config = dict(
    num_key_value_heads=1,
    qk_norm=True,
    warmup_steps=265,
    batch_tokens=65536,
)
Each number is 50 + 12 x the weight over its row's rms, rounded and kept within 0 to 99. Layers, rows and columns count from 0. The size before them is the row's rms in percent of the matrix's.

# layer 4 MLP up, 384x192, rms 0.12, rows 222-234, columns 0-191
095:46 37 69 57 48 37 47 58 53 26 37 71 48 38 62 31 51 52 50 46 44 61 44 71 51 37 38 49 36 51 53 63 38 41 55 25 56 61 57 71 40 64 24 62 43 56 32 44 58 37 53 45 66 47 42 36 62 30 50 58 24 47 30 59 31 70 51 51 53 47 45 60 35 32 51 41 47 41 61 49 46 46 27 57 34 77 44 57 49 29 57 51 72 62 64 40 36 55 67 58 61 76 43 41 45 35 56 46 37 45 55 62 39 49 51 41 61 81 50 62 45 58 51 36 31 48 45 44 32 32 43 57 47 51 41 70 47 56 71 25 27 47 34 55 73 50 57 52 45 41 42 76 49 42 53 31 59 53 56 48 49 51 52 47 79 47 53 55 48 54 52 65 36 59 58 58 54 45 47 61 31 68 57 44 29 37 41 46 47 33 46 36
093:63 31 55 51 59 58 55 43 42 59 43 49 28 48 52 40 42 57 56 48 35 48 41 38 32 37 48 53 49 68 61 54 59 52 58 55 36 28 54 53 61 57 35 47 45 32 60 52 62 49 46 43 43 48 78 69 46 54 45 43 56 19 59 37 29 62 80 42 61 48 65 45 38 38 56 47 57 54 34 58 45 53 57 64 36 57 59 49 82 31 39 62 76 40 66 60 46 50 52 66 27 63 28 45 42 58 59 35 51 59 30 52 38 47 76 34 68 68 52 41 36 52 40 62 53 63 34 62 48 55 62 70 67 48 45 42 32 13 57 50 76 56 33 64 53 61 44 62 58 50 45 59 46 33 47 38 58 49 50 30 47 65 69 58 39 68 50 74 53 50 46 53 51 72 62 63 57 44 49 56 51 54 72 49 40 41 53 39 52 51 47 42
106:36 57 67 32 54 55 55 51 69 40 55 43 39 48 47 47 41 69 55 44 48 41 28 60 28 59 45 70 50 54 46 33 62 51 32 49 38 42 40 51 66 62 52 55 71 53 51 50 39 36 52 63 34 35 26 49 30 61 65 53 64 54 56 60 57 44 19 60 35 43 42 62 71 57 61 47 39 63 46 44 56 55 70 64 50 54 41 64 17 52 52 51 65 61 60 42 59 52 35 46 47 51 41 71 56 57 47 64 66 68 62 43 39 73 45 42 47 55 41 69 30 46 45 66 53 41 61 51 37 44 56 49 53 46 47 44 53 62 41 58 54 77 37 53 57 43 48 43 81 45 55 49 73 37 55 44 73 69 49 35 52 53 71 52 59 51 57 49 46 75 58 45 41 52 73 37 49 27 38 55 20 68 36 53 62 40 56 39 73 47 50 36
105:46 56 61 58 58 76 68 75 12 39 50 30 59 50 61 48 47 53 57 38 46 50 38 65 74 66 49 60 67 30 49 60 57 39 55 43 69 48 38 62 51 44 50 54 33 32 65 57 41 34 47 49 47 47 43 34 74 48 61 69 43 48 62 34 46 37 75 57 76 60 64 48 41 42 64 63 46 59 41 53 69 53 59 46 49 65 42 53 41 50 37 37 40 38 39 69 34 56 62 44 65 43 43 58 32 43 39 45 55 55 56 78 67 32 43 44 39 52 52 49 58 54 59 38 57 48 26 38 52 47 34 53 73 38 74 37 57 38 33 40 67 42 49 47 56 54 43 39 60 42 61 47 45 49 57 30 50 57 61 48 50 85 49 74 48 38 46 63 39 37 46 40 52 40 40 48 28 42 50 65 53 54 65 51 61 33 47 47 40 45 70 51
099:60 48 57 56 56 41 61 47 39 75 52 70 58 31 43 75 39 40 58 43 51 60 39 48 35 60 64 59 44 51 65 39 54 52 27 63 20 54 28 46 47 36 55 50 67 52 58 56 49 54 57 49 55 33 58 64 50 62 33 34 45 59 33 37 37 47 69 45 57 54 73 48 48 49 56 44 50 46 38 69 23 50 63 79 51 55 56 63 45 67 61 62 23 63 44 35 64 43 30 64 46 38 58 53 64 57 38 55 55 45 56 51 48 55 31 68 52 30 47 30 26 28 47 54 33 43 66 36 44 58 32 58 73 58 48 54 46 42 42 71 63 42 53 64 71 48 35 58 42 49 37 43 44 38 52 68 55 54 41 45 40 35 69 54 56 35 35 32 63 44 54 54 36 69 43 46 57 37 42 31 37 43 63 73 36 49 42 39 45 64 47 50
102:30 47 54 46 42 48 37 61 55 57 60 47 58 35 54 36 44 58 48 66 47 77 49 56 45 45 26 56 38 54 52 66 56 48 35 47 56 63 46 49 46 53 27 45 43 61 51 47 49 59 59 53 47 38 60 53 58 27 53 48 51 29 52 69 39 63 38 44 42 33 46 28 41 43 74 25 51 55 49 51 19 60 55 37 23 58 36 45 28 35 36 51 43 49 46 59 29 41 52 49 63 72 49 53 44 68 31 71 61 77 52 45 60 63 36 43 56 61 75 49 61 55 49 70 60 42 42 60 52 49 64 47 47 46 38 62 59 62 63 56 66 46 59 45 75 56 42 71 52 53 37 67 59 50 37 44 44 50 39 60 58 61 67 65 52 36 50 40 32 58 43 71 88 62 59 57 50 55 42 61 33 46 33 61 59 41 68 32 72 53 61 53
094:43 64 50 30 67 57 54 52 51 42 47 55 41 39 45 61 42 28 23 39 65 57 35 36 39 58 47 46 35 47 75 60 46 57 33 51 60 68 39 62 72 51 54 58 45 49 65 46 46 51 59 45 37 48 49 36 35 55 47 54 51 37 47 85 41 50 57 50 54 71 42 64 32 65 74 49 36 43 31 45 50 66 40 47 26 44 46 26 50 40 44 45 59 30 39 51 53 61 51 51 55 50 37 44 31 44 31 66 49 57 53 51 72 68 55 33 30 50 39 34 57 59 61 49 71 54 72 49 42 54 55 21 40 51 65 55 50 65 51 54 33 65 55 45 43 37 74 43 58 54 63 53 25 57 55 57 49 53 69 29 77 27 54 62 61 66 60 51 34 44 53 39 48 38 51 57 58 51 53 62 46 50 42 42 40 70 49 36 29 32 70 53
101:50 61 32 49 42 49 31 61 63 55 37 41 63 43 50 44 46 41 30 68 49 28 30 39 34 42 45 42 65 44 44 47 53 54 28 44 59 54 41 48 66 48 43 44 53 21 57 45 50 55 49 47 52 50 51 79 61 53 60 74 25 62 39 70 31 38 28 46 54 43 47 22 39 45 71 28 62 53 33 65 50 54 43 53 38 46 58 38 49 48 44 66 41 41 69 45 53 54 43 59 23 53 42 36 59 57 27 36 56 51 62 45 55 56 74 59 31 48 59 45 55 44 38 50 65 52 31 56 44 43 49 55 39 56 60 50 60 39 53 31 76 51 70 56 36 55 48 71 38 57 44 52 40 60 42 42 30 67 42 48 32 28 68 47 40 64 40 56 45 46 27 57 75 41 54 64 57 53 43 60 63 36 61 57 50 41 57 21 59 53 59 66
096:52 45 65 55 69 44 64 53 40 31 59 29 41 52 29 61 50 41 37 50 53 34 54 40 47 59 51 52 47 59 39 47 50 34 36 54 44 49 61 42 41 48 46 34 65 36 48 58 35 61 34 55 46 54 61 59 54 35 41 60 28 41 52 50 33 49 63 33 48 59 60 69 38 59 40 61 34 59 50 45 68 67 34 64 52 58 43 36 48 52 53 53 56 46 35 44 42 23 49 59 52 80 79 48 58 58 53 51 31 56 59 63 24 51 44 62 61 46 82 46 55 50 57 18 51 27 53 47 48 42 31 74 44 35 54 44 48 40 51 52 58 45 72 42 39 38 45 54 60 76 33 46 49 67 34 51 38 48 58 51 72 50 26 54 38 64 63 57 39 39 52 61 14 65 61 50 56 28 57 40 55 58 63 30 41 50 61 64 59 39 52 54
106:61 52 52 50 75 44 33 45 42 57 39 50 46 39 56 55 49 43 61 63 35 53 41 10 45 49 36 45 52 52 54 51 42 38 49 53 45 45 57 51 52 49 38 28 35 55 41 35 60 51 33 57 60 62 45 56 51 60 46 32 45 56 57 48 53 37 49 57 31 43 51 42 58 49 54 54 44 24 18 44 37 56 43 54 61 55 41 23 58 53 42 30 51 47 33 29 45 60 51 45 59 45 36 51 29 36 53 53 76 32 30 65 52 39 37 36 59 77 56 26 50 54 36 70 70 44 49 66 52 62 61 40 43 40 60 24 55 49 47 49 42 66 65 51 44 62 40 38 55 64 39 61 36 30 68 73 47 52 48 41 53 50 45 37 44 40 50 61 37 43 56 59 54 55 34 08 24 46 52 52 50 33 18 53 40 57 51 51 54 43 44 70
100:74 55 45 68 68 57 74 38 57 54 51 24 64 81 52 46 47 56 43 54 45 47 48 59 48 64 36 53 38 51 39 64 44 61 28 62 35 51 39 42 37 43 51 62 55 48 45 42 42 46 37 43 59 62 52 45 43 20 57 44 73 52 42 52 70 48 30 55 36 46 47 76 34 45 35 35 74 41 49 36 55 54 63 48 69 41 66 46 52 43 65 65 59 43 43 56 63 64 57 47 65 32 78 72 53 46 38 46 39 64 62 65 28 55 35 43 64 46 68 28 60 59 43 54 69 67 50 55 38 42 44 38 39 42 62 44 66 49 45 43 51 47 73 60 66 37 45 26 48 14 45 46 40 40 62 56 59 55 53 25 40 43 57 54 51 45 42 51 43 66 57 62 48 46 35 62 50 55 71 57 63 63 41 65 41 50 45 42 56 63 58 41
104:63 59 69 58 52 52 50 47 68 62 33 45 44 43 55 60 54 55 58 66 43 83 66 61 46 49 74 33 30 48 49 71 51 25 46 58 73 48 61 35 44 44 89 51 54 34 54 45 48 46 39 47 45 47 82 45 47 56 82 38 50 53 61 35 38 45 61 64 50 59 68 45 57 56 41 34 55 41 40 58 70 38 58 41 38 47 45 65 57 44 65 50 33 75 46 70 22 47 47 58 64 61 61 64 43 53 50 55 63 48 68 49 45 52 58 72 63 33 54 35 56 51 46 59 48 60 45 60 49 53 58 66 48 57 69 47 46 27 43 66 47 51 49 41 51 34 36 57 48 60 53 53 50 55 53 61 49 47 40 54 48 67 53 56 70 32 42 67 28 44 47 45 68 38 52 52 56 56 39 26 44 42 66 44 38 22 62 65 43 31 47 39
102:52 30 43 40 53 45 35 61 53 52 37 59 40 52 56 57 36 64 33 32 62 46 39 63 49 49 61 58 49 26 58 40 40 55 58 32 62 35 68 58 55 45 39 60 66 59 52 50 50 47 61 43 47 64 34 52 56 39 65 46 61 69 50 32 51 33 46 34 35 39 57 54 58 55 63 37 59 20 42 47 62 53 65 62 67 60 43 45 66 53 38 66 60 56 64 44 34 51 47 75 40 62 27 31 53 71 36 64 57 46 54 46 23 46 34 60 74 35 64 42 46 58 58 61 41 49 44 63 46 43 54 49 46 48 48 65 47 37 68 53 37 78 27 59 34 64 24 52 61 47 40 44 51 46 56 41 49 54 38 61 57 30 44 60 61 59 49 42 57 40 51 56 42 62 47 75 45 38 88 44 65 55 49 64 51 55 73 73 29 33 44 44
# layer 4 MLP down (transposed), 384x192, rms 0.08, rows 222-233, columns 0-191
096:48 36 44 42 49 54 62 45 45 54 85 55 51 37 48 56 61 11 38 56 40 75 65 54 50 56 58 52 50 45 50 65 57 34 45 70 49 48 46 32 56 55 32 50 72 48 40 44 77 33 24 63 44 38 59 45 50 47 44 34 64 44 54 57 64 37 27 52 51 66 66 36 54 50 39 41 69 50 68 41 67 64 51 40 52 63 33 51 39 66 23 54 47 39 36 20 61 61 57 47 37 43 70 45 46 54 53 52 53 38 32 64 57 63 65 39 33 43 39 57 53 55 69 52 47 62 62 61 62 59 44 61 62 24 61 50 47 49 34 67 75 57 44 59 25 49 60 55 51 72 47 52 35 59 36 54 46 44 45 40 42 44 39 64 45 61 36 43 41 62 54 66 54 36 66 35 48 43 45 27 58 36 46 52 38 52 66 45 63 47 47 55
093:59 41 56 41 60 45 54 52 27 29 50 36 72 55 57 51 43 42 38 42 39 44 45 54 51 50 67 42 59 51 40 22 43 38 46 71 41 54 33 47 65 41 66 27 50 49 53 29 39 40 45 67 47 60 46 41 47 36 57 58 50 43 41 40 49 48 38 32 34 55 63 53 39 58 50 37 29 49 37 58 48 61 32 31 61 64 61 37 57 56 25 58 41 36 40 45 45 72 53 68 49 38 62 66 33 60 42 52 47 59 21 38 57 60 36 47 34 64 58 42 53 41 50 73 50 57 46 59 43 49 52 28 68 37 44 42 47 51 29 39 77 69 66 30 31 15 32 57 47 51 41 67 42 31 48 57 30 53 58 55 64 66 51 40 53 53 52 36 55 45 53 45 43 40 52 65 45 89 45 35 47 41 50 61 58 47 60 43 39 39 59 66
107:47 33 30 56 54 06 57 34 53 39 38 50 39 53 36 61 40 55 46 62 80 32 37 65 44 20 56 66 58 60 39 59 48 59 38 59 52 74 64 63 78 67 38 21 56 34 42 50 58 41 31 39 44 57 45 39 53 53 54 58 40 54 24 33 37 55 27 53 58 50 43 54 57 50 51 54 47 56 54 50 54 60 49 49 49 43 21 36 71 47 34 38 37 67 63 23 45 37 39 50 59 66 47 48 57 59 46 70 54 64 31 60 63 41 48 54 51 64 68 57 54 56 44 52 58 50 42 59 52 41 58 44 47 48 59 65 38 63 65 54 58 31 54 50 36 45 58 68 47 49 31 54 71 59 53 46 67 51 51 49 52 34 55 52 52 51 59 68 32 47 57 43 53 76 49 64 39 63 72 50 53 64 59 36 59 47 42 62 46 59 64 45
109:29 47 52 37 67 58 60 37 36 41 48 62 44 40 78 39 44 45 44 52 58 43 55 86 52 82 70 44 46 41 54 44 43 50 64 56 48 51 47 46 52 31 42 58 38 58 39 67 54 64 26 59 63 54 34 47 36 59 49 50 40 45 43 45 62 43 55 54 68 64 60 65 46 38 70 46 64 43 55 68 36 29 59 60 45 41 62 45 39 54 48 71 48 50 73 33 31 43 49 57 42 44 58 32 58 45 40 43 45 45 45 67 49 58 38 41 54 66 66 52 67 42 56 44 61 45 55 11 48 54 55 63 46 52 54 44 41 58 47 40 64 72 43 71 43 34 62 74 43 57 41 36 57 31 34 50 30 55 40 58 37 56 48 75 67 58 50 28 44 38 36 35 45 41 59 43 36 27 60 64 50 63 31 51 40 50 50 64 29 63 42 54
098:31 45 34 55 62 43 60 54 27 62 54 57 69 69 50 48 44 60 58 59 62 75 45 46 45 57 46 53 52 40 67 32 43 37 73 41 68 54 34 43 55 48 42 43 44 49 45 72 50 39 35 48 54 57 43 45 47 27 51 58 57 57 52 33 46 46 30 43 58 39 48 36 66 38 40 53 41 69 53 69 38 64 31 38 58 55 47 41 45 58 28 47 63 63 63 64 61 39 43 43 35 26 46 44 26 67 57 51 36 54 88 34 58 45 39 51 37 49 61 59 55 51 33 52 54 53 59 52 62 71 56 68 70 47 62 63 29 58 47 57 41 56 45 56 54 47 48 44 51 30 35 56 33 24 31 30 60 42 46 44 39 55 38 67 31 33 64 52 66 52 47 37 40 56 49 27 27 54 47 48 47 32 34 65 57 48 51 54 37 18 48 57
102:48 57 47 58 51 35 45 54 58 47 58 59 43 42 39 45 19 46 31 60 31 64 47 39 65 63 26 53 64 47 54 48 59 61 50 45 35 65 41 67 55 73 66 31 50 44 59 47 62 49 71 62 56 52 50 32 32 43 51 53 53 38 43 33 55 45 57 50 47 30 51 46 36 54 62 36 38 57 74 49 48 55 45 38 35 72 26 58 74 32 58 57 62 64 60 48 59 54 54 53 44 68 25 61 38 56 50 51 53 63 62 55 46 22 60 47 32 52 43 40 29 54 59 54 74 57 34 65 59 71 52 42 44 32 28 56 46 32 62 54 36 46 47 60 43 38 53 36 59 61 47 52 63 53 70 38 54 49 50 44 44 62 30 54 53 65 31 48 55 65 55 39 53 35 34 40 59 53 37 77 52 38 44 60 23 33 38 59 26 67 63 36
096:45 55 47 47 52 51 67 46 30 45 61 44 60 64 72 30 56 53 50 31 57 77 71 55 36 61 56 50 48 69 55 59 66 61 54 56 48 63 59 61 36 33 36 60 42 54 40 48 48 80 48 58 43 52 47 60 39 43 52 32 24 43 51 57 60 66 41 60 42 40 58 56 33 53 35 29 45 53 34 48 42 41 37 55 53 50 54 51 34 44 56 53 43 52 21 46 34 44 42 63 61 50 45 56 47 47 48 47 71 50 58 41 54 46 37 75 47 53 26 49 66 39 65 85 44 58 28 60 32 43 40 51 29 75 41 48 52 51 72 69 68 36 64 52 55 67 36 44 57 40 45 40 80 76 45 38 52 35 56 57 34 59 52 57 38 31 37 51 42 49 44 53 38 68 46 60 57 54 61 43 39 71 50 69 51 59 76 45 52 50 50 61
103:47 37 63 42 26 57 64 48 56 52 32 61 49 49 47 46 61 58 49 35 63 72 58 36 71 66 72 53 29 67 37 41 47 40 51 56 68 51 56 74 58 35 36 53 56 37 54 50 41 42 44 50 49 51 62 44 46 63 59 47 49 35 74 55 34 57 49 50 60 67 67 45 38 53 47 59 43 59 51 52 62 46 35 55 63 56 61 65 68 60 32 21 63 55 79 62 52 66 46 51 54 67 60 41 39 77 69 54 62 53 38 43 49 52 38 32 51 70 28 26 58 46 46 65 59 48 65 59 47 51 51 43 50 32 39 36 37 59 48 49 43 33 29 49 41 48 42 64 61 46 69 70 30 48 28 72 47 61 58 52 43 54 57 32 50 49 48 55 49 44 44 30 47 62 65 61 49 29 40 66 54 58 56 55 38 56 41 36 35 22 29 62
099:40 68 57 57 50 55 82 55 59 56 61 53 54 48 65 72 48 36 50 66 31 55 44 46 27 47 40 55 64 70 50 45 55 48 30 46 42 44 42 52 55 49 30 54 44 59 35 54 17 49 45 34 50 51 38 40 41 29 76 85 39 64 47 48 62 31 42 53 42 60 58 59 28 53 55 41 55 71 55 55 49 43 47 56 46 62 49 51 58 46 63 38 32 37 49 63 42 22 70 55 46 61 28 45 52 56 31 47 36 54 58 45 41 51 69 28 43 41 49 57 35 47 72 46 52 41 29 57 52 60 41 37 56 49 67 48 64 58 62 51 34 49 48 60 47 47 57 73 37 47 44 39 76 53 50 56 62 61 51 48 61 79 70 40 40 34 70 31 53 48 38 56 50 41 52 49 61 50 63 49 43 38 28 57 56 60 66 53 17 51 52 65
100:44 34 58 55 55 65 47 43 43 55 65 69 44 51 45 46 57 44 82 64 47 99 37 59 59 38 53 44 38 48 56 52 60 41 45 57 51 42 51 45 28 41 76 46 50 33 53 58 53 51 41 42 54 50 49 48 49 53 51 50 49 41 31 48 59 65 22 45 65 46 67 49 70 48 56 54 45 52 46 56 75 52 59 41 50 41 43 72 66 32 39 57 63 36 48 47 33 66 45 49 58 62 40 51 68 79 40 47 62 48 47 43 37 49 33 47 33 56 44 73 58 39 52 42 66 60 45 65 60 70 66 49 65 68 51 49 41 41 49 49 62 42 54 68 29 63 45 56 36 44 30 29 56 45 40 70 52 57 57 28 62 43 43 54 63 36 38 40 49 47 69 36 47 42 51 39 40 66 43 58 39 69 35 66 34 36 56 65 28 30 38 58
101:46 57 44 42 11 56 47 60 56 57 48 34 47 61 53 51 43 30 64 39 64 10 57 41 43 33 45 46 54 58 56 57 60 59 66 58 56 20 37 57 61 56 45 62 60 39 57 41 59 51 59 35 55 48 34 49 30 55 33 54 43 54 56 27 48 47 36 41 56 37 52 45 67 55 60 66 25 49 20 54 47 51 59 72 49 60 58 60 68 50 79 52 18 41 56 40 45 50 42 61 59 54 61 43 63 38 36 66 43 30 32 56 61 51 33 48 55 65 39 58 65 54 33 27 43 50 52 60 52 69 60 54 64 51 46 45 58 44 50 59 63 56 14 26 49 44 62 61 50 48 72 69 39 62 68 36 42 56 54 45 44 53 33 42 58 58 48 45 40 37 51 46 39 50 38 31 55 47 48 39 41 63 52 60 42 57 32 46 42 47 59 38
099:38 48 77 67 50 41 34 41 49 51 32 33 42 44 55 30 60 35 58 26 36 48 47 54 62 71 43 62 33 38 48 69 64 32 18 61 37 56 44 27 46 35 51 91 53 42 39 55 30 38 56 30 64 44 32 54 72 49 70 61 57 43 53 51 52 57 31 34 40 53 33 62 53 64 30 29 64 56 46 60 66 54 53 41 50 40 44 53 65 53 51 55 32 56 43 64 35 73 66 59 58 47 59 33 39 59 51 51 63 56 52 47 61 63 42 40 44 66 61 49 62 48 45 52 46 53 56 45 41 63 36 43 36 61 49 52 70 54 49 41 64 73 60 35 43 50 49 44 60 36 61 49 56 57 48 35 53 64 60 62 41 60 61 56 44 30 51 65 23 50 59 57 38 31 39 24 48 37 58 61 39 53 41 66 47 52 35 49 50 51 43 58
# layer 4 MLP gate, 384x192, rms 0.12, rows 223-234, columns 0-191
093:37 47 62 67 29 61 44 43 46 73 30 28 35 52 61 75 44 41 65 67 52 48 45 58 45 59 57 50 57 76 48 74 32 41 61 22 40 41 59 68 35 53 49 42 57 72 73 34 51 59 43 56 47 45 48 41 34 48 33 34 58 61 35 67 58 54 35 42 66 48 55 54 31 61 59 18 42 38 67 35 59 45 62 69 56 65 80 58 52 52 40 44 58 50 50 58 45 68 48 45 66 37 45 52 42 77 49 54 33 36 56 62 27 44 38 60 48 39 42 32 42 39 58 52 57 57 49 59 23 61 58 57 38 58 33 53 61 45 41 52 48 57 42 35 56 51 54 55 53 47 40 35 55 58 36 51 52 53 38 58 59 42 46 46 60 76 33 74 47 52 30 47 45 76 46 49 52 58 53 45 43 41 59 54 46 42 51 52 48 40 24 56
101:40 39 43 51 54 66 48 46 31 54 34 30 47 47 43 37 51 36 72 65 44 37 26 62 53 54 53 50 45 53 50 54 63 55 44 48 45 58 75 57 52 50 40 60 50 45 50 45 29 52 60 41 53 34 33 34 49 69 59 57 62 51 41 70 20 64 46 57 49 43 47 64 35 43 51 30 62 48 68 28 61 58 47 48 41 56 53 46 43 53 28 53 53 56 64 68 33 51 55 56 47 51 49 62 74 50 44 65 44 55 57 45 59 37 28 43 63 78 45 60 41 52 57 35 53 29 52 45 70 82 66 48 46 39 36 70 35 72 44 44 47 35 65 46 34 50 60 47 39 46 68 64 64 34 56 44 66 58 59 35 52 58 52 52 34 49 38 56 49 47 34 36 41 45 22 59 81 49 63 41 48 45 56 68 37 56 60 44 57 85 39 62
105:49 55 44 42 45 59 40 61 53 41 53 62 56 41 45 53 51 45 77 55 56 61 52 27 55 83 66 58 34 60 37 63 56 64 34 63 65 61 35 40 40 67 67 58 35 46 56 53 20 43 59 34 42 53 39 34 43 54 37 41 29 46 36 48 76 54 55 59 33 41 65 65 43 37 58 49 64 52 52 62 64 48 34 43 34 65 44 42 53 49 56 48 41 61 37 51 55 54 42 53 45 58 57 44 47 69 55 62 41 37 43 70 52 56 39 55 77 66 44 56 40 58 55 78 53 34 58 48 56 56 61 32 67 48 29 55 50 62 49 47 55 43 55 63 38 53 52 51 50 38 52 33 54 58 37 51 59 47 66 54 35 70 52 52 48 70 73 29 48 58 40 27 57 40 43 52 75 64 76 59 60 23 51 62 33 36 46 74 50 68 37 29
103:39 45 34 52 61 49 52 52 50 59 40 42 57 53 42 56 45 32 56 49 56 50 49 42 37 56 55 49 50 32 53 64 47 47 47 40 42 52 65 57 57 69 48 44 49 37 31 46 55 62 53 62 36 69 73 73 51 53 72 57 41 33 67 76 63 49 42 72 34 48 39 56 59 39 45 66 44 69 51 38 52 39 50 52 28 24 53 24 46 42 42 55 60 35 49 47 50 82 33 32 49 45 36 43 46 62 59 61 52 47 46 56 38 37 66 54 53 44 22 42 52 71 46 36 59 41 60 47 33 58 50 48 25 62 35 48 39 47 62 43 51 76 66 51 36 48 47 64 35 55 33 53 29 56 60 47 60 36 67 57 58 90 78 68 40 65 52 56 47 53 40 49 63 62 41 51 41 53 57 43 31 38 30 63 60 39 71 53 54 36 63 61
099:49 38 47 51 46 59 55 37 61 31 51 54 67 28 60 49 48 56 54 58 51 42 68 68 46 67 58 54 44 35 33 39 59 61 42 32 63 71 60 60 61 40 67 54 57 37 34 57 28 72 56 31 62 42 35 62 57 48 46 67 57 83 57 41 52 55 34 56 35 61 43 57 63 26 66 61 71 42 53 52 38 41 32 57 43 54 51 52 60 62 51 57 37 40 30 56 56 56 78 54 57 56 52 33 55 76 53 46 48 59 39 22 38 33 53 49 65 65 50 43 35 68 61 57 40 52 38 33 46 44 27 55 44 51 58 40 27 53 53 58 49 58 54 58 48 44 46 36 73 53 36 53 51 78 50 64 45 40 54 51 25 53 63 36 46 42 72 55 25 30 60 71 52 42 59 61 45 42 52 54 53 69 58 39 39 43 58 56 30 63 50 62
101:48 50 42 62 42 26 44 30 48 46 54 51 52 43 60 54 65 16 42 59 70 45 63 64 44 37 36 56 62 42 63 52 50 52 48 24 46 47 46 57 45 67 45 51 50 46 38 56 48 75 50 59 55 47 59 54 49 49 48 67 60 57 53 43 65 38 36 74 51 55 35 44 53 47 39 55 41 57 54 62 47 45 60 32 50 53 68 65 62 47 49 70 77 60 76 42 16 50 46 46 26 67 56 63 65 36 60 39 72 49 23 38 39 34 39 71 60 56 44 74 54 68 51 43 43 54 50 44 32 71 59 64 62 54 68 52 49 77 58 45 34 57 41 48 52 42 45 57 69 42 34 45 53 49 62 36 60 47 32 51 62 71 60 36 40 57 48 48 57 70 47 63 66 47 40 57 48 45 29 44 73 48 55 37 44 36 70 55 58 63 63 46
098:45 48 24 41 47 44 60 55 57 45 61 52 59 62 56 63 22 46 69 47 35 49 42 52 70 69 55 69 32 55 31 65 43 39 56 73 55 63 56 33 39 37 45 63 58 69 48 61 38 54 41 59 51 40 43 22 43 51 60 51 41 44 64 56 63 36 68 63 80 60 62 44 36 58 58 50 49 42 50 39 60 41 29 55 38 76 56 61 51 50 36 34 50 40 48 67 42 74 42 64 32 61 56 59 36 53 51 70 78 37 64 61 33 37 32 43 52 52 52 57 32 46 59 54 51 38 64 53 69 50 63 33 46 57 55 30 54 38 42 48 60 72 52 58 49 46 33 64 50 46 39 47 51 47 31 69 61 72 58 51 55 39 52 63 23 52 59 51 50 50 49 36 32 27 61 50 55 52 48 56 47 59 51 38 38 44 41 63 39 79 34 47
100:50 47 50 41 49 48 31 48 46 59 65 56 46 54 34 65 55 21 56 19 50 46 62 64 68 30 61 44 61 36 61 45 61 50 61 40 49 50 59 51 27 46 51 41 40 37 51 53 32 64 74 46 40 40 27 44 43 48 50 47 73 26 52 25 42 78 53 50 51 42 58 42 50 55 48 31 68 52 37 21 40 56 44 46 28 41 48 47 55 67 55 53 51 42 45 66 29 42 42 43 69 30 42 65 45 49 61 27 71 30 49 44 49 51 68 73 52 72 54 60 53 55 43 66 47 49 30 46 42 37 40 20 53 38 45 71 49 47 57 47 63 59 61 45 69 52 26 50 69 38 44 57 42 71 55 43 53 56 54 76 39 63 63 46 58 59 58 58 61 68 44 49 64 43 43 59 34 39 61 37 48 50 41 45 38 47 64 40 56 55 43 51
100:29 35 28 44 45 57 33 59 49 54 40 60 65 61 58 51 36 46 56 50 82 37 43 50 50 53 70 21 58 47 51 48 45 64 32 45 57 62 45 29 24 66 42 47 66 46 42 49 16 58 72 61 61 42 42 58 45 50 47 83 56 43 50 43 49 56 59 42 69 34 52 72 42 40 57 57 55 62 54 45 65 60 49 75 34 67 52 57 40 48 53 48 28 54 61 43 62 53 56 45 53 61 51 45 67 53 47 54 52 51 57 65 57 60 52 50 70 62 33 68 42 53 40 55 60 46 33 33 50 58 41 54 63 44 29 59 37 43 64 66 32 50 49 73 36 65 42 68 62 47 52 37 29 52 56 50 44 69 46 64 50 32 46 49 62 22 56 39 28 52 66 37 58 55 65 52 46 60 50 51 50 56 52 65 64 46 51 35 59 83 54 60
103:41 40 54 48 65 40 52 54 64 55 48 50 51 56 66 52 33 59 52 68 49 51 40 48 20 54 56 52 63 21 69 74 40 58 54 56 54 66 50 32 42 53 58 41 60 34 62 27 53 35 62 49 51 42 52 54 46 29 64 27 43 53 35 64 45 31 36 69 52 49 59 63 48 19 39 31 58 65 43 34 42 50 68 36 44 57 55 49 53 55 30 48 63 21 49 55 58 50 47 49 51 48 45 39 31 43 35 65 61 34 62 60 56 50 69 66 62 57 56 25 48 44 34 54 41 35 50 47 61 33 55 54 43 34 52 72 42 49 41 41 54 56 56 43 70 56 51 52 43 54 45 58 37 33 50 77 66 46 75 58 43 72 60 63 20 47 37 49 40 41 40 41 68 39 75 32 61 60 49 39 59 46 37 54 57 53 61 44 61 60 62 66
101:54 44 52 54 47 51 59 52 64 39 64 42 25 52 42 55 49 31 58 70 21 55 55 53 40 51 43 70 53 58 42 52 63 36 46 31 61 55 47 39 66 28 56 48 53 43 43 29 55 46 49 55 58 34 43 30 70 42 65 34 51 57 70 60 52 50 65 31 52 36 69 53 59 52 43 48 60 40 21 46 46 56 47 55 38 68 40 52 45 64 48 33 40 56 18 51 65 42 50 53 55 75 66 48 53 47 31 50 57 50 53 51 59 47 61 67 60 60 41 53 72 42 38 50 42 46 48 45 63 68 62 54 61 34 58 35 61 69 52 39 49 58 32 57 42 61 67 48 58 52 50 45 18 48 55 54 84 66 64 62 67 56 53 43 51 55 41 44 47 52 11 58 25 46 59 52 52 73 61 78 27 58 59 39 52 48 38 53 38 40 43 60
107:43 54 50 53 41 53 38 56 31 62 62 60 64 46 52 61 20 40 83 61 42 44 42 34 52 56 60 60 28 85 63 61 70 51 58 50 69 38 61 67 49 50 65 49 52 56 59 47 28 56 49 49 65 51 46 37 52 51 53 50 53 40 47 47 62 59 36 58 43 52 58 44 49 34 38 64 40 52 57 75 67 40 42 39 53 47 55 41 30 69 37 37 32 24 62 41 58 41 59 54 41 49 53 40 51 58 49 59 33 66 51 76 42 52 47 50 27 57 59 33 38 32 65 43 64 44 53 63 48 40 72 47 62 40 43 38 48 41 57 60 69 56 55 58 52 61 50 32 56 53 60 64 48 64 48 48 69 55 59 50 40 61 70 43 46 60 41 39 35 23 52 43 62 60 56 56 35 40 32 74 61 37 42 64 33 48 70 15 60 60 51 45